{"num_hidden_layers": 8, "hidden_size": 64, "num_attention_heads": 2, "num_key_value_heads": 1, "head_dim": 64, "intermediate_size": 192, "vocab_size": 8192, "hidden_act": "swiglu", "norm": "rmsnorm", "norm_place": "pre", "norm_eps": 1e-06, "positions": "rope", "rope_theta": 15200.0, "rope_fraction": 1.0, "qk_norm": false, "attn_scale": 0.125, "bias": "none", "tie_word_embeddings": false, "parallel_block": false, "extras": ["local attention windows", "capped logits"], "init": "trunc", "init_std_qkv": 0.0499, "init_std_o": 0.0352, "init_std_up": 0.0499, "init_std_down": 0.0, "optimizer": "muon_variant", "learning_rate": 0.00541, "beta1": 0.95, "weight_decay": 0.0085, "lr_head": 0.0054, "max_grad_norm": 0.5, "warmup_steps": 200, "schedule": "cos", "final_lr_fraction": 0.0, "batch_tokens": 8192, "max_seq_len": 256, "doc_mask": true, "train_tokens": 89650000, "max_steps": 10944, "dataset": "wikipedia_en"}
Each number is 128 + 24 x the weight over the matrix's rms, rounded and kept within 0 to 255. Layers, rows and columns count from 0.

# layer 5 MLP down, 64x192, rms 0.0644, rows 0-32, columns 96-191
[[129 110 146 148  88 152 161  93 127 125 140 103 129 127 111 148 157 163 154 107 138 120 179 136  74 132 139 141 129 137 131 166 151 121 138 127 104 145 120 102 121 168 109 141 113 125 101 120 124  90 168 113 117 164 105 120 109  97 131 140 109 156 146 157 116  53 129  97 159 108 160 129 161 144 144 174 128 156 137 144 125 130 179 159 145 111 107  93 102 137 117 130 151 123  58 120]
 [125 142  97 123 140 125 149 123 108  81 126  83 154 116 138 124 128 122 118 126 153 148 124  89 110 154 146 126 118 138 126 128 132 102 134 153 162  99 105  97 145 145 126 140 129 123 176 142 173 161 110 110 114 112 139 123 132 125 126 154 121 153 125 180 135 161 101 115 149 149 109 113 129 132 142 156  97 134 143 127 152 113 140 116 120 113 185 156 147 108 129 107 130 111 125 101]
 [132 136 115 113 116 150 145 108 129 147 120  93 142  69 120 134 115 105  89 167 127 140 166 120 140 160 130 172 143 154 134 136 108 126 144 133 169 135 122  99 108 114 138 104 136 134 139 110 101  79  69 134 175 143 116 119 180 130 129 126 136 150  77 182 107 150 171 114 113 102 134 176  85 126 150 115  95  73 112 101 113 154 151 147 118 134 135 122 121 117  88 129 122 134 100 163]
 [122  97 135 113 100 101 137 132 141 188 176 109 152 155 157 107 169 135 123  96 149 118 151 149 101 126 127 157 130 144 131 104 111  93 119 118 129 113 168 142  88 148 137 119 152 134 134 129 121  77 163 124 119 150 158 147 115 143 164 131 131  63 153 158 129 110 147 126 161 125 119 150 104 182 155 136 138 122 128 127 108 103 154 182 124 116 161 143 114 114 110 125  96 142 119 126]
 [112 120 111 192 160 127 184 109 139 133 106 123  94 124  99  99 129 104 131 115 118 138 151 147  70 138 107  98 120  81 166 175 113 121 176 113 135 158 143 123 134 113 153 133 138 121 124 142 104 111  94 128 144 121 147 105 162 120 131 134 163 192 171 130 152 113 125 127 144 143 123 129  99 126 131 166 127 140 135 123 129 129 114  99 119 161 154 147 122 153 132  99  56 142 105 128]
 [171 108 140 150 126  95 143 147 126 121  68 129 119 109 121 164 168 151 127 173 110 105 169 130 133 135 135 148  85 134 143 132 131 116 109 128  77 109 134 126 110 103 128  85 104 120 181 118 141 152 132 143  89 100 141 128 135 138 141 114  80 136 121 151 111 128  96 132 132 152  73 117  92 171  92  94 114 132  86 134 156 128 149 153 131  95 146 149 138 140 109 156 133 134 154 107]
 [110 127 119 112 108 118 130 166 135 153 120 124 144 143 128 135 122 115 148 140 119 179 133 147 110 168 175 137 139 143 105 137 127  98 201 154 123 135 147 140 104 101 153 122 132 135 152 110 122 101 145 142 180 138 120 102 121 160 117 107 141 146  91 133 110 125 149 142 152 152 148 117 135 140 136 127 134 118 141 175 127 121 141 122  49  75 129  86 103 110 105 128 121 107 156 161]
 [ 77 111 101  94  69 135 103 140 130 144  96 152 150 130 136 129  78 141 113 114 118 120 116 102 115 162 122  85 113 108 151 154 103 115 124 109 101 125 142 145  76  94 143 107 109  69 127 163 139 118 164 118 146 126 124 133 126 147 124 164 127 101 121  83 110 120 119 105 131 182  70 114 129 133  97 131 153 146 125 132 149 117 122 137 121 124 109 118 106 138 116 114 150 128 160 137]
 [126 101 152 143 108 115 138 163 132 147 133 147 170 134 106 102 130 131 127  99  99 123 111 144 161 131 113 109  75 153 109 103 170 139 139 124 108 121 108 136 113 109 128 133 113 112 134 126 127 159 122  69 140  84 149 112 113 155 134 129  66 106 162 147 109 153 132 107  89 113 143 113 135 121  77 125 115 120 137 143 118 100 108 119 120 137 161 157 157 160 147 129 111 114  92 183]
 [153 154 147  77 119  87 150 130 147 160 150 109 159 139 146 147 159 147 165 128 129  94 128 135 110 137  82 134  99  98 104 163 115 176 134 117 176 141  78 145 115 177  92 190 105  62 124 150 110 100 106 133 136 162 122 118 159  85 105 158 139 101 154 130 135 135 140 116  97 143 119 114 110 148  89 138 135  94 150 117 122 137 116 111 154 135 102 124 111 139 132 114 164 118 155 143]
 [105 137 130 113 153 107 156 166 130 119 150 150 116 167 113  87 192  97 151 124 134 158 132  84 127 127 160 124 118 149  90 134 137  94 105 144 116  76 126 118 123 134 144 138 153 161 111 146 155  85  99 164 121  83 176 148 103 185 118 121 111 141 100 207 107 120 148 100  94  85  94 137 159 121 123 144  86 117 124 146  98 129 129 136 134 130 121 150  96 144 139 149 121 143 110 161]
 [ 35 177  80 161 136  96 140 128 105 148 151 120 107 136 128 147 100 125 124 174 139  63 104 141 103 110 122 117 130 163 147 129 161 147  95 133 165 140 107 169  85 122 103 146 138 151  85 143  79 133 126 102 107 122 143 112 147  77  78 128 155 159 166 167 138 188 125 160 121 100 120 122 136 125  94 135 106 132 106  73 118 129 105 129 121 160 115 149 145 159 142  81  86 151 142 118]
 [140 101 123 168 128 155 125 107 152 103 173  96  87 152 111 121 112  65 128 166 112 135  83 135 165 143 103 119 118 133 147 104  98 108 140 106  81 140 118  90 150  90 129 124 190 155  96 123 145 109 108 111 129 112 139 160 143 117 121 160 113 145 181 121 147 117 126  91 182 122 134 113 127 142 131  94 178 158 134 163 132 115 125 111 149 124 123 134 157 149 135 139 128 152 186 105]
 [109 154 115 131  94 129 159 109 137 168 167 124 161 136  95 112 150 116 160 110 173 116 154 158 111 136 127 146  87 129 119  96 130 200 149 128 125 139 153 125 172 147 142 149 125 121 150 148  99 119  91 173 154  64 140 126 159 139 139 164 144 146 112 128 140 132 102 134  97 124 145 107 108 129 145 150 116 123 119 118  95 116 105 121 105 164 124  82  94 128 158 109 110 157  86 152]
 [132 152  76 130 121 136  87 149  91 131 154 125 129 137 141 165 153 126 126 134 115 140 144 146  88 136 134 138  80 144 164 115 141 128 118 191 149 118 185  80 112 133 105 136 110 138 132 141  96 119 127  95 128  70 135  90 124 140 108 173 148 113 185 135 135 123 139 112  85 100 112 103 114 129 117 101 172 128 130 121 172 145  74 196 141 120 136 163 158 137  90 120 133 143 166 178]
 [100 126  59 128 125 163 140 115  90  86 127 149 177 105  68 118 105 140 124 173 125 149 115 100 129  96 137 138 137 153  98  99 122 126 123 149 155 113 118 139 106  95 150 117 159 107  97 163 165 103  95 174 127 142 150  98 146  91 117 147 139 109 109 164 141 134 119 129 149 162 115 109 108 103 133 124 134 101 125 147 122 191 150 146 125 124 130 136 103 115 127  91 137 148 126 117]
 [150 113 133 125 147  93 138 153 156 144 130 144 106 124 134  99 127 150 124 128 122 142 162 115  97 118 159 129 102 140 148 177 130  83 122 181 150 180 179 132  91 112 135 140 135 141 111 120  99 145 133 160 141 118 152 152 148 128 121  99 122 177 132  94 132 137 126 147 114 129 109  97 126 105 170  87 167 149 127 101 123 122  98  68 104 154  97 101 148  97 178 130  62 153 118 110]
 [135 132 122 134 151  78 115 159 147 131 114 156  38 103 140 132 133  96 175 136 117 144  82 149 143  94 131 115 162 105 162 110 131 100  78 127  94 113 136 143 108 139 156 147 139  87  90 127 109 122  79  86 144 154 123 168 140 135 157 159 108 120 132 188 158 104 141  84 131 112 140 121  93 112 124 100 154 157 124 111 125 136 138  83 117 170 141 144 131 165 117 121 104 141 134 121]
 [120 101 132 108 121 137 143 115 126 107 110 173 166 123 152 144  92 113 114 126 139 141 108 127 128 113 149 173 136 155 200 150 138 138 165  79 134 147  93 143 141 134 125 115 131 144 131 113 101 114 171  75 124  85 111 159 166 124 163 149 135 149 105 136 143 100 113 112 114 151 119  51 131 177 115 113 122 173 106 107 142 120 144  75 151 114 149 124  85 129  63 130  56 173 114 148]
 [119 138 118 120 154 116 166  86  93 104 142 143 151 159 144 117  85 133 131 113 158 127 146  98 148  93 125  79 154 125 140 155 114 135 106 115 133 132 119 157 105 137 142 121 105 169  88 127 148 148 165 142 163 126 140 117 101 124  95 144 166 154 112 126 104 141 124 154 146 122 139 114 119 165 115 155 116 107 173 105 128 122 118 138 116 142 153 120 115  90 148 122 128 118 140 105]
 [146 139 112 126 158  58 143 126 123 134 131 160 140  92 154 135  64 124  92 106  85 113 139 141  70 132 118 130  90  97 130 165 128 119 101 125 112 101 109 171 125 109 167 114 172 146 148 136 144 139 112 151 168 129 169 151 115 137  89 128 133 183 130 119 108 109 140 144 107 148 114 102 148  85  96 118 118  86 134 148 121  98 130 147 132 139 116 127 149 187 128 143 130 120 128 120]
 [104 114 130 147 101 122 122 136 147 150 150 119 144 134 106 135 151 144 131 141 107 122  96 112 140 137 117 152 142 111 150 165 153 110 115 164 142 113 121 127 158 107 114 127 149 148 141 167 142 127 106 140 150 107 116 139 157 159 119 117 114 127 128 135 145 105 117 103 154 134 108 120 100 111 133 105 113 151 133 114 138 105 130 103  77 121 125 146 158  98 138 142 111 112  86 133]
 [148 153 139 115 135 115 149 168 114 104 119 134 127 155 115 108 121 162 109 138  88 124  92 121 124 131 174 115 135 145 152 111 105 170 105 110 160 106  98 128 179 154 123 122 134 125 115 168 133 178 141 128 105 115 141 108 141  88 160 145 131 159 122 122 173  88  84 153 121 115 124  69 129 128 147  92  80  98 166 111 156 168 101 161 128 156 105 164 157 103 120 133 137 178  73 112]
 [ 99 147 120 164 154 120 142 125 145  90 106 145 111 143 139  96 113 145 122 160 100 107 120 133 147 128  81 126 141 222 112 177 139 116 134 163 163 123  86 149 153 159 106  89 133 138 116 156 107 141 131 150 182 112 132 178 156 129 142 120 114 103 127 134 124  92 147 138  97 115  84 122 159 122  87  97 154 158 112 160 166 110 169  95 139  92  87 122  83 107 107  79 111 130 111 122]
 [ 90 146  94 134 165 166  87 105 163 129 127 115 127 128 117  90 150 109 106 139  72 101 112 118  71 113 126 157 123 118 105 113 149 141 101 123  90  77 109 123 142 105  87 149 123 170 137 177 109 107 134 143 166 110 122 151 132 120 133  86 126 138 120 175 138  68 132 153 143 133 118 114 142 112 170 133 106  91 121 110 115 153 133 150 133 124 170 122 143 112 141 139 141 125 122 173]
 [103 130 159 107 160 116 154 138 143 116 113 141 173 147 118 109 106  91 119 113  84 155  92 141 126 115 144 114 117 154 129 176 129 120 107 143 112  80 108 104 142 112 108 133  99 138 144 174 175 127 127 145 141 109 133 142  84 136 101 101 118 134 144 106 131 160 141 106 101 140 102  91 118 138 149 117 123 134 109 131 133 156 114 122 110 111 125 111 118  95 150 145  82 114 159 157]
 [148 124 201 143 137 130 123 137 149 131 189 127 149 146 116  88 137 143 113 134 150 142 111 105 150 196 121 155  93  60  99  95 134 147 138  96 161 122 160 150 138 116 130  98  94 120 141 129 152  98 144 145 117 134 109 109  95 154 119 151 113 126 109 123 129 140 170  84 165 136 118 133 180 110 144 167 159  87 127 133 123 154 152 152 165 120 119  95 143 129 119 108 136 145 116 134]
 [107 141 112 100 146 127  72 168 157  84  74 108 116  87 156 111 153  83 134 120 108 122 117 143 158 194 114 122  85 140 128  86 153 128  87 118  91 140  96 113 101 101 159  90 174 104 145 100 132 137 122 118 135 108 143 112  88 135 154 170 138 144 173 139 181 127  71  81 140 176 145 125 113 126 124 112 141 109 135  98 122 113  37 133 151 135 137 159 152 145 182 107 126 153 116  81]
 [114 135  93 139 122 111 145 127 115 157 134 178 109 138 145 156 105 120 105 189  97 109 157 110 112 126 160 130 117 143 135 128 142 102 109  86  98 127 132  94 167 121 120  88 127 135 111 114 106 119 154 133 150 114 177 117 141 140 166 108  81 174 152 120 158 125 166 136 151 123 130  75 137 107  74 131 157 176 151 135 127 157 134 151 147 135  85 133 169 161 124 113 141 115 105  84]
 [150 115 147  95 168 110 105 140 114 143 172 120 122 108  89 110 101 160  99 102 146 162 114 158 112 134 124 135 105 131  81 155 139 151 127 189 136 120 145 179 111 151 118 156 135 160 100 154 129 129 117 136 113  86 169 100 139 132 110 139 102 147 140 147 122 130 129 121 116 125 113 133 133 140 166 151 141 102 124 112 108 138 108  89 128 134 120 112 118 112 144 139 167 140  81 121]
 [183 140 115  80 139 128 121 141 161 122 140 132 136 124 129 119  98  88 149 121  94 120  90 109 166 101 182  92 162 138 152 129 161 101 109  99 161 123 129 146 141 130  92 169 141 138 116 122 109 112 116 120 116 150  85 152 117 116 106 139 150 105 111  87 125 109 132 134 125 144 167 140  99 156 113 123 157 176 199 168 110 129  98 151 105  90 146 122 117  80 110 115 106 104 143 104]
 [ 83 126 157  68  85 148 139 129  88  83 103 115 103 130 148 128 125 107 126  86 155 118 137 107 131 108 124 142 111 130 134 139 136  99  94  99 143 138 109  84 114 135 131 134 127 146 120 118 141 130 104 127 106 145 102 133 119 130 142 152  94 110 158 120 138 124 114 122 138 148 116 117 118 134 131 132 126 118 126 129 131 118  75 118 106 102 119 143 144 134 142 118 123 146 133  98]
 [ 92 132  85 174 129 173 167 142  83 137 127 176 131 168 124 145 145 101 115 139 113 134 147  90 122 129 169 149 134 138 136 170 121 136 134 167 124  93 106 172  94 107 136 125 121 110  91 138 106 109 150 130 177 108 115 124 120 167 103  90 145  92 115 110 131 155 171 121 153 123 143 119 154 157  95 165 132 113 106 131 154 117 120  72 130 131 123 117 164 142  82 152 111 186 117 130]]